Weights of a small transformer language model: 13.2M parameters, no biases in attention or MLP.
Each number is 128 + 24 x the weight over its row's rms, rounded and kept within 0 to 255. Layers, rows and columns count from 0. Numbers have three digits each. The size before them is the row's rms in percent of the matrix's.

# down: layer 16 MLP down (transposed), 768x192, rms 0.16, rows 297-327, columns 128-191
# gate: layer 16 MLP gate, 768x192, rms 0.158, rows 298-328, columns 128-191
# up: layer 16 MLP up, 768x192, rms 0.166, rows 298-328, columns 128-191
down297 097:087118135114189137170120139135117149140147120150123113128119082095110119130164105180114104134131108120132122139123142130148070128125117161131158148111126150127143146101119134128169167128142119
gate298 100:123148109137178134182124122121159146136129159155119098169118094152121131165154101128113110106140178099121109134098152107142138099172066102121163095132127108154142143111133114064126148108116154
up298 098:092159146140130138103081136116117201127142127191095117147115105135148076126117143101149135102140126133128169121142124123101116146119063120119133121095142088133129121114078107112121126116119146
down298 096:107110171104119136125130170152114125127124158149097101136116103106132099116153132085110132190148156144126141130152135134109132099125105176132154096132164126148090099115093141114093147131119139
gate299 099:173129133096145109070128131116112109128140191127131121121155120126114119123128106159134142125103167165118122116124162155129111137159154095090148076109155106106097148139127120113118151169166134
up299 098:110145085123147124136146126137135121104143167132159142096098138088123157071151080149116173121114159119133116179098139117144140130126127142112138132126120120084108178147105129122153147142114150
down299 099:135164134164108075107127105123166116144142145114146147116163093155113118100151162093147107188133178111151147183150111130115112108134137136170106089157132130186116127121093114161115147130093149
gate300 094:152155140102106125152084110066152176156150123106124146123160123102126141095142143149126109104136135084158112060094135113098142118122121139093130127129131133152120085129082127130163130199117104
up300 096:137117116127138133160168103108136086076131137130155119143135116121135159078115137099094099095111164096109165126143118073115131150120105111137110132137160134130077074087131122076190133162110124
down300 097:129107104146101156114140106106105150092123127102103153137099133150131119148150129142141142148136149106131160140103126079127131152083136145153117148112095131156140141147094150095105153123096156
gate301 102:139144158130099153154098145141120093153123114116121104131128152076099132133082113109112136132130160135124134161133140128128142135174119128127100140097098154083100096161129125149127086135114148
up301 099:099124159128122154104138139118118141151150114126131144192126107160147118157130129113132148172124098145120107147108122152131123119118160137119118113145122190129141121145124120064157129111165134
down301 098:143118160092156167092104126085155110147115134124128125104116149120179131157127152116119130114129115104093125144106104196134112145105126152073135121099084147104139119123140104158150148131113108
gate302 095:130160116138089145129124074108109186162096127177107154110109101129132115145142093163107102144112129109111102080111172113123089115124132127145119123152098100126119112130139163143157109128137126
up302 103:108111142081181113104112149143130151149114105131113165106164136103099140132088146141106166163132123154095108086137133119137144135128095127113155108169112122096163109104136144100129121114110114
down302 104:098121106087190128124148157117162110127154144140114110107145144124135177158132132154132084081159112130139119138119144098124144128132153139159107167136170092136127113127112141113155166146171121
gate303 092:116106098087127137115165110105106132110102133132100124088124101165141172128148128096143157112110207117138146133099118144145112153127112129158102120136122089095147136149136155146078108111140065
up303 097:137101121117169069091108130107112122149107168131121138115155116100111100124141108135153116145127126130110147139151098114134112117073117104134086171138086174132136177109157101128137141108146122
down303 099:107150094162148147141176121132135137126172119123137167115112144155103083169125129090098133101123142136160132125115121123154160094153140124118123119130149096170112111126086133163111097130165173
gate304 104:117115129135121107152125119117161148125121134135148134158180109105162138099150126115139098118131085156109136123080150097098131115104151119175137146113124096144164142143132156105141071107111089
up304 104:109137096118133127136109118096119105092151081122111111129087141089155149150140113107144132123120127104137087154126131120067120124104139137133166099136153163163132152124179136129160163124140152
down304 101:179108161098142119147112141125149152138094135032116110150147128128146133102113100098123114143116133140092092120121108112156173119118132105165156117088159125118109118127113154122128160146147114
gate305 101:122123098140110092165105202188097129147113127150152180128150173127123127130136130154107142103152126169196160117064154140127115135128096106107080167072109139145130120159137122101097133137161174
up305 102:156107129118137122151143129127149107143119111126107148150176130152163119105145110162153107150062147109169100101147138090119161166097159153104113122180116101141137090110140105150079105118117104
down305 101:127167092136190112131150126108182100139106096140105153142144113135147116146100166127142117124128163122123098142136093120148140170118098102110151159139117106134127118120137112135149117156085111
gate306 099:114112141142127147098158135125147113117105195128102112121157145110131123119140121115129161099094088119109110098118130094096100159118141133146104103149134151125126119140092152110133123150158133
up306 096:113134136129129109130140133139084109148086148138129120124119110131143139178113150099116087059093149139147141115093148164106127128124110112127103106114121164133120146120155151148092174128104072
down306 098:085139122150148122152130130155133115121094150151089122138141132122131088120139114123146147085094114149126118101151156087123130170112146114162090144160146148122129126134108143111150127118118125
gate307 102:098171207146086134075161125163143119135150120128156139128123151119129138110156107134177128134125117128112165146151077090107104145088136151112129139110070101169115165135095094124117137152162117
up307 099:098151140104145172122124108094095145096081106139138088137154087133105093170144141135105132104075144089093106116144159153106152123128115117148123166114122134098126146112144117132126082160161128
down307 103:133157086130128141160046123128135122131150076077101139135125124133148097113099148123139135103096146121114159121170105152093147154124123118108098155136103161111129151127167140152152109117118135
gate308 102:131134120129139114137132118123149159139127135098107144111124109113074146102112113145115152117139086126146143105107124120111116120144090099154128174114088131155129106156127123137145173119178117
up308 099:172088157118139108109169146162111087145115125143124119128116113116109115123168154124117164120134088140141140127123107157097127106142142164099163103109128140145105089129104103098160143122116126
down308 102:144124096160140116163084115156174126104153145145165146125120113141118114161114136143136104112141115148126172075128111136094117146113112118131122227170124109085129111106132137112146173129161139
gate309 100:132173146123110119122117141113135117090116123099132133106149164150160153083122069118118123125156139126194121094144120127101143134171109189178074124107094130143131102178167098132127147145095178
up309 100:142131143140106134145146124154153134129141101094143118115103141102114157123133115171104096195151122128149103109135146125131128166157163105142146109100148108097116136109137106098132145106119159
down309 096:126156161107117113137121110134158155131084156146104124108114137118131098133139151117130133136133104165163139121145135108101130071107143138181117099141099174148120126136115118118116163145144132
gate310 100:103105109125139178136142156143170153095096142162096134128169117163100114135119109126179126141120112120107158094128172132157108109138114131122145121115114105136124153113118157115176144135172148
up310 099:089123120078110156086130104128099171058126181125092148109126135112105126081120107120154115098132135142121119122117102091134109131116153095149144167116144085157097158125150156115097137104164095
down310 094:125121138130104112129092161142128124119112089166119136128141145099113138146086129108124144155152166081148130119164144143145115129154089157163114148144137119155169135104152111088131140136141121
gate311 101:187134134132096102126078082156150085087125158124155127161120102137128185162089100089096101108113121158113148140106135102136193083162096122167136154079087141105127106150128116099117119147153173
up311 111:112157102120138091129044163065105076134126118182115107166141112132108121168098121134153166086109106113146087130113140136119136152146138134132132177117098166133116125121109152156097151163105122
down311 106:154184138149116112140149110136162109129126087118111149122132119085090162149137143162115162149097128144105100147102121140119138092175133111116110133120107084117161120167149103170110121134120160
gate312 100:130098131142135144112110175150112149115112127179152132151147146091133123083160139164144124121096119156152111100130076148122087163112139131121146118137101128183140131128104140171087116143117126
up312 100:136096136131161176127152165096187133117082163110104108119129152135107157146135110096150129080117113123144111150135156122117117103159127159096137097118136172130119173135104167154122132130166076
down312 101:132095125096137155078104129141122150126103125141153144122157143140152137116158158146119116039109103155175161115121141098167171130128143115142156133113124117199147109154112104113147167124103160
gate313 101:140106140129091130092196128100100094118130124089118171141148180158112117145099132130122156150106127168124104106133142163152128118106126146130108079146100126134089139128130101119122142158083074
up313 102:137138069131140130156145114097135150113127162146133124100122092172135124135139090093101130168145093115128094069129117136149083134096149124111136152102125135090078109137138109108117128104119160
down313 098:126155134133092108178088126108097139147146112105148126161141138120099137131128099141124121152110165136172099140140137103171118118116157143151107152109147106149097101130137144161126130137137087
gate314 096:089099111111142124097094152151136079135114134090124114132169118088137115157088117140142097089120173144132122133112130109134166134144166141133129151146086178147153116123131151140146111159125115
up314 102:155167140110161150125151115149106120098117112111175096127145142113173118124138101156111123143139154154098130144141106120119180125096123133119130149127136111100114133148118136118162098076071110
down314 106:159124149111085152113088102140127138183115133132132126138116119164161116107098135132095094143121149154122099158130142137131179139142091145109126154117115118114091169116162128134159121102137130
gate315 107:149168094138078119107114125104131136158155127120151119112139125105139155156083134166130114123133116091122153150120131085118109120135114162117109112182150177157100128120140167081066141158127108
up315 104:153114125122132111076100130110132116122140112145122096130128074172138085116151175133138060129115113127109126100143139138132140140129101118092140121111118105132090134071135139087138153141142117
down315 106:130145162152136090112124134084120194143135102191086124151102159106155129121155118139149119085156123154164081111142136102103161124111096148092136125108154104097126157148123145147135117120142118
gate316 098:110177161124111094132140135162116114168127154105128090166095108180106165121080080121132149120162154165105114109136134109084165102119140120078174136088125091136114185151127144124113097121125122
up316 098:099093124160087129116152081110113181126121120096153143137088125127122125116121112169124121106108161174122099163107128134103102146170130145106113151126125155133108139144105161103143154159084114
down316 096:123118092161160092150129115150122147132133175136102123121150147134118154148149137129135180127132171108124153137087143103146117150113130088114137188132081132145159163113142144121120113094125136
gate317 105:150132098136182148121125142117122148108144154109140126147121165142141106139104087137126050170095137098146101152093121127068106152133118119142135145158111143097109143102104154141114130132145115
up317 096:155096120117136134127146128133093159130100122140129148140117142123136083116114125154156133110140108116156157140087156108104133145133114068134186154113166131202113116145136129092125103124135134
down317 094:121104122117146161140113108143104104124114133160142119142178109131115152185139088154130162104121143123121150088129128142150122108108140141119093155119142150087171125141110165117124084099162131
gate318 106:123104140114131107102180136158111139146137145117095150132125153096171088136098106071114159114134112104134136154121125178148124141113162122157100150119107108168130123192144167082132161082156121
up318 098:161110169098103122131095134136113152114156143124114099118143165093121151142154151156126123102146124137150073117124139093151123128172135140115135104141141126112123112116158054158132140164107151
down318 101:166130138121163106135139132154126142135084100144146121166126095148153127106094110110153158059111120120095137109154107081165092108121113148131101084159133121115157130096153121142172093150125137
gate319 106:110121158144144142115158117124105116142091109138169150112085120124116097106087108150124114119141150108136150145067153144096126146124180138133110128076127151095149133128165088147147110104131113
up319 098:156135125142142103127110140093107160117142121137152109089129126207123145098143101110148129145128136084139098145082152137140129142059154104140155170129087143092143145107112125087168126144161184
down319 098:125148124181107135118123099154130147148151138146111113130113137192096156117158157095115142190116126158123069135128160137068132169140170101086098113110137119137184135137131114086124158124155178
gate320 106:069157133140146142134122121107124129147107177130152142081109089163107103101142121142123108128127148143138131167077130117147106145123167160178155114142109131141155158147149138148130133129151123
up320 106:106103135154090131172138129134095083102144111126121146118118160115109093103140136138101122091151108162128174108152166123135126104181139117106118115116110148112121122109130094156062130122073107
down320 106:121113122135126119131148122142140091151126148095126186119106113161134074148126109188145111057108103122147173110100151146116095139111112089185177109137107150137162122127129145144127131142130160
gate321 103:136124121100117155139129112136099119121151134112128105172130146153112127128116113118115128159095129134148127112122069141082124139168130128122109146139120041103147159133123188078159069111152123
up321 103:086109092157133092121129151129125086115099111136119128117165136077120154130133127144145148096128168147106125101105143148128159129138132138093143104115103135128152121121126136166111112125109185
down321 103:148158153150087125135135162124134154140168095125104102121137142135105098164145053090129159031098129108124150139146107142119149147122107145147160145149107174082098148069157133122129145147128112
gate322 097:125156154114108135121130182104122096130140147107130171139064170139093138132107145118155105138139179106113120100133113122076135097130138157153165155118122178130075110124123109143147129157117122
up322 093:154151126164128169140126164123084145112122133094127158155155140071164122160090143143113103140108125110164127133147150106107131160129112137164146114122136153136118144142094155111135160096131164
down322 092:165139096150142132122158107126145142138103114182140093127158121106138128104148077130096143158154166113134138074107149164141077147156153176118152114172171136130141179139112170168124133110139130
gate323 103:099132157122105109119112124135120118098127159138152132120096084099166120119130106141105108099098112125119121146102119098114096124137109154167129146164135156147115150104163136097097132121136110
up323 100:143134084144094173111137148125100131120162122131085077114103144186102122128123164069104143095135123123090104178150152182103147096110123094132133124110095124148199163129147144129144127137150087
down323 100:143155151108096154124134142098129136132190164156128170080137089134113149144147117097149120098166146153130182086104129120112115121131161129136111102161144180109113090125134133121085139094140127
gate324 103:116075130147154174113140083134116160102144111114118133140150105104173121105135122110131126118138150138125121082114150114125116157119133126122126076080111131118114109084119148149084108117125138
up324 095:152102137098145120113124168117154128136097192097127117121117176158129116197140077103170107119135080163129143147130125145112136123127150129138142143110154124136144144128148138106125174130135089
down324 099:115132113103131139091107103127121146135127114113171123146093105123129132123101097115131119157126099127117124137139137116101078084166150113115091100183096157108136168133199105103135116137165134
gate325 103:143159182106118141175115101091138133138104140086173134127095126141154142112132098172159107158100144126150132131111121177127085127130098155133127126119151079156153157162166137148133143135141077
up325 101:151112145121147120122113107181094101104090136147133122166121120142107085125162156095131125066122103112113161117153119137148134114165095144123116102140140177095162118113147167163107104139104099
down325 101:137137076118155125104127138142177115107127124129091154187152106137162155146104107170173146171100113133121116079109126154140124108120153114112141196167135076102137138112144130115169108110131136
gate326 100:140094095133119152100133106182114135154137137153101127162103126144097135136093126129115118118148160128112146073068155107128131141166086132143143105130118096101099144154133113149132133074105082
up326 098:149094126156156114084141126104142128118121089139124126164112136118109145138140144120135149104126109098157154111147098110156101124149090171152110196117160109154153135127108160120096173144100087
down326 099:090157158098145150123138127136139116111136110165133146140141112128120098117159091139133115097138153125161120152119097123136123084137138114101108168146149116111098126145143134130104143104152114
gate327 103:111133170080148134107100107115115121174106135163123128100088144103151151102132114134128110135074121133161169141119140121181085148134152089149115099157120145137138099121055102103135109135123118
up327 104:128127092148120129123090081124097114153166116141092138113110112148137118132136116144130123143174128092153144106159143135136109164127174152110194131070140121106130183102138130161129113126126143
down327 103:115149121120156108157124115132130133130111167160149139150133149121135161122146129111131097139137106130114131132107120110150120075103121146105086106121130130079113110107188146161104111082136171
gate328 098:116107115159179119122119122108133119148154128151115146110135132102103149094149126149098132135164130130107115140092146142100155144128124093116132071128107135126096106100142126094081141093118151
up328 100:137084137098155155121158134158071161117148095148118097135138160146156087099155117130129084156131093168149135103172141130074147122124147082147143136104157142119104135137097115096100120146105107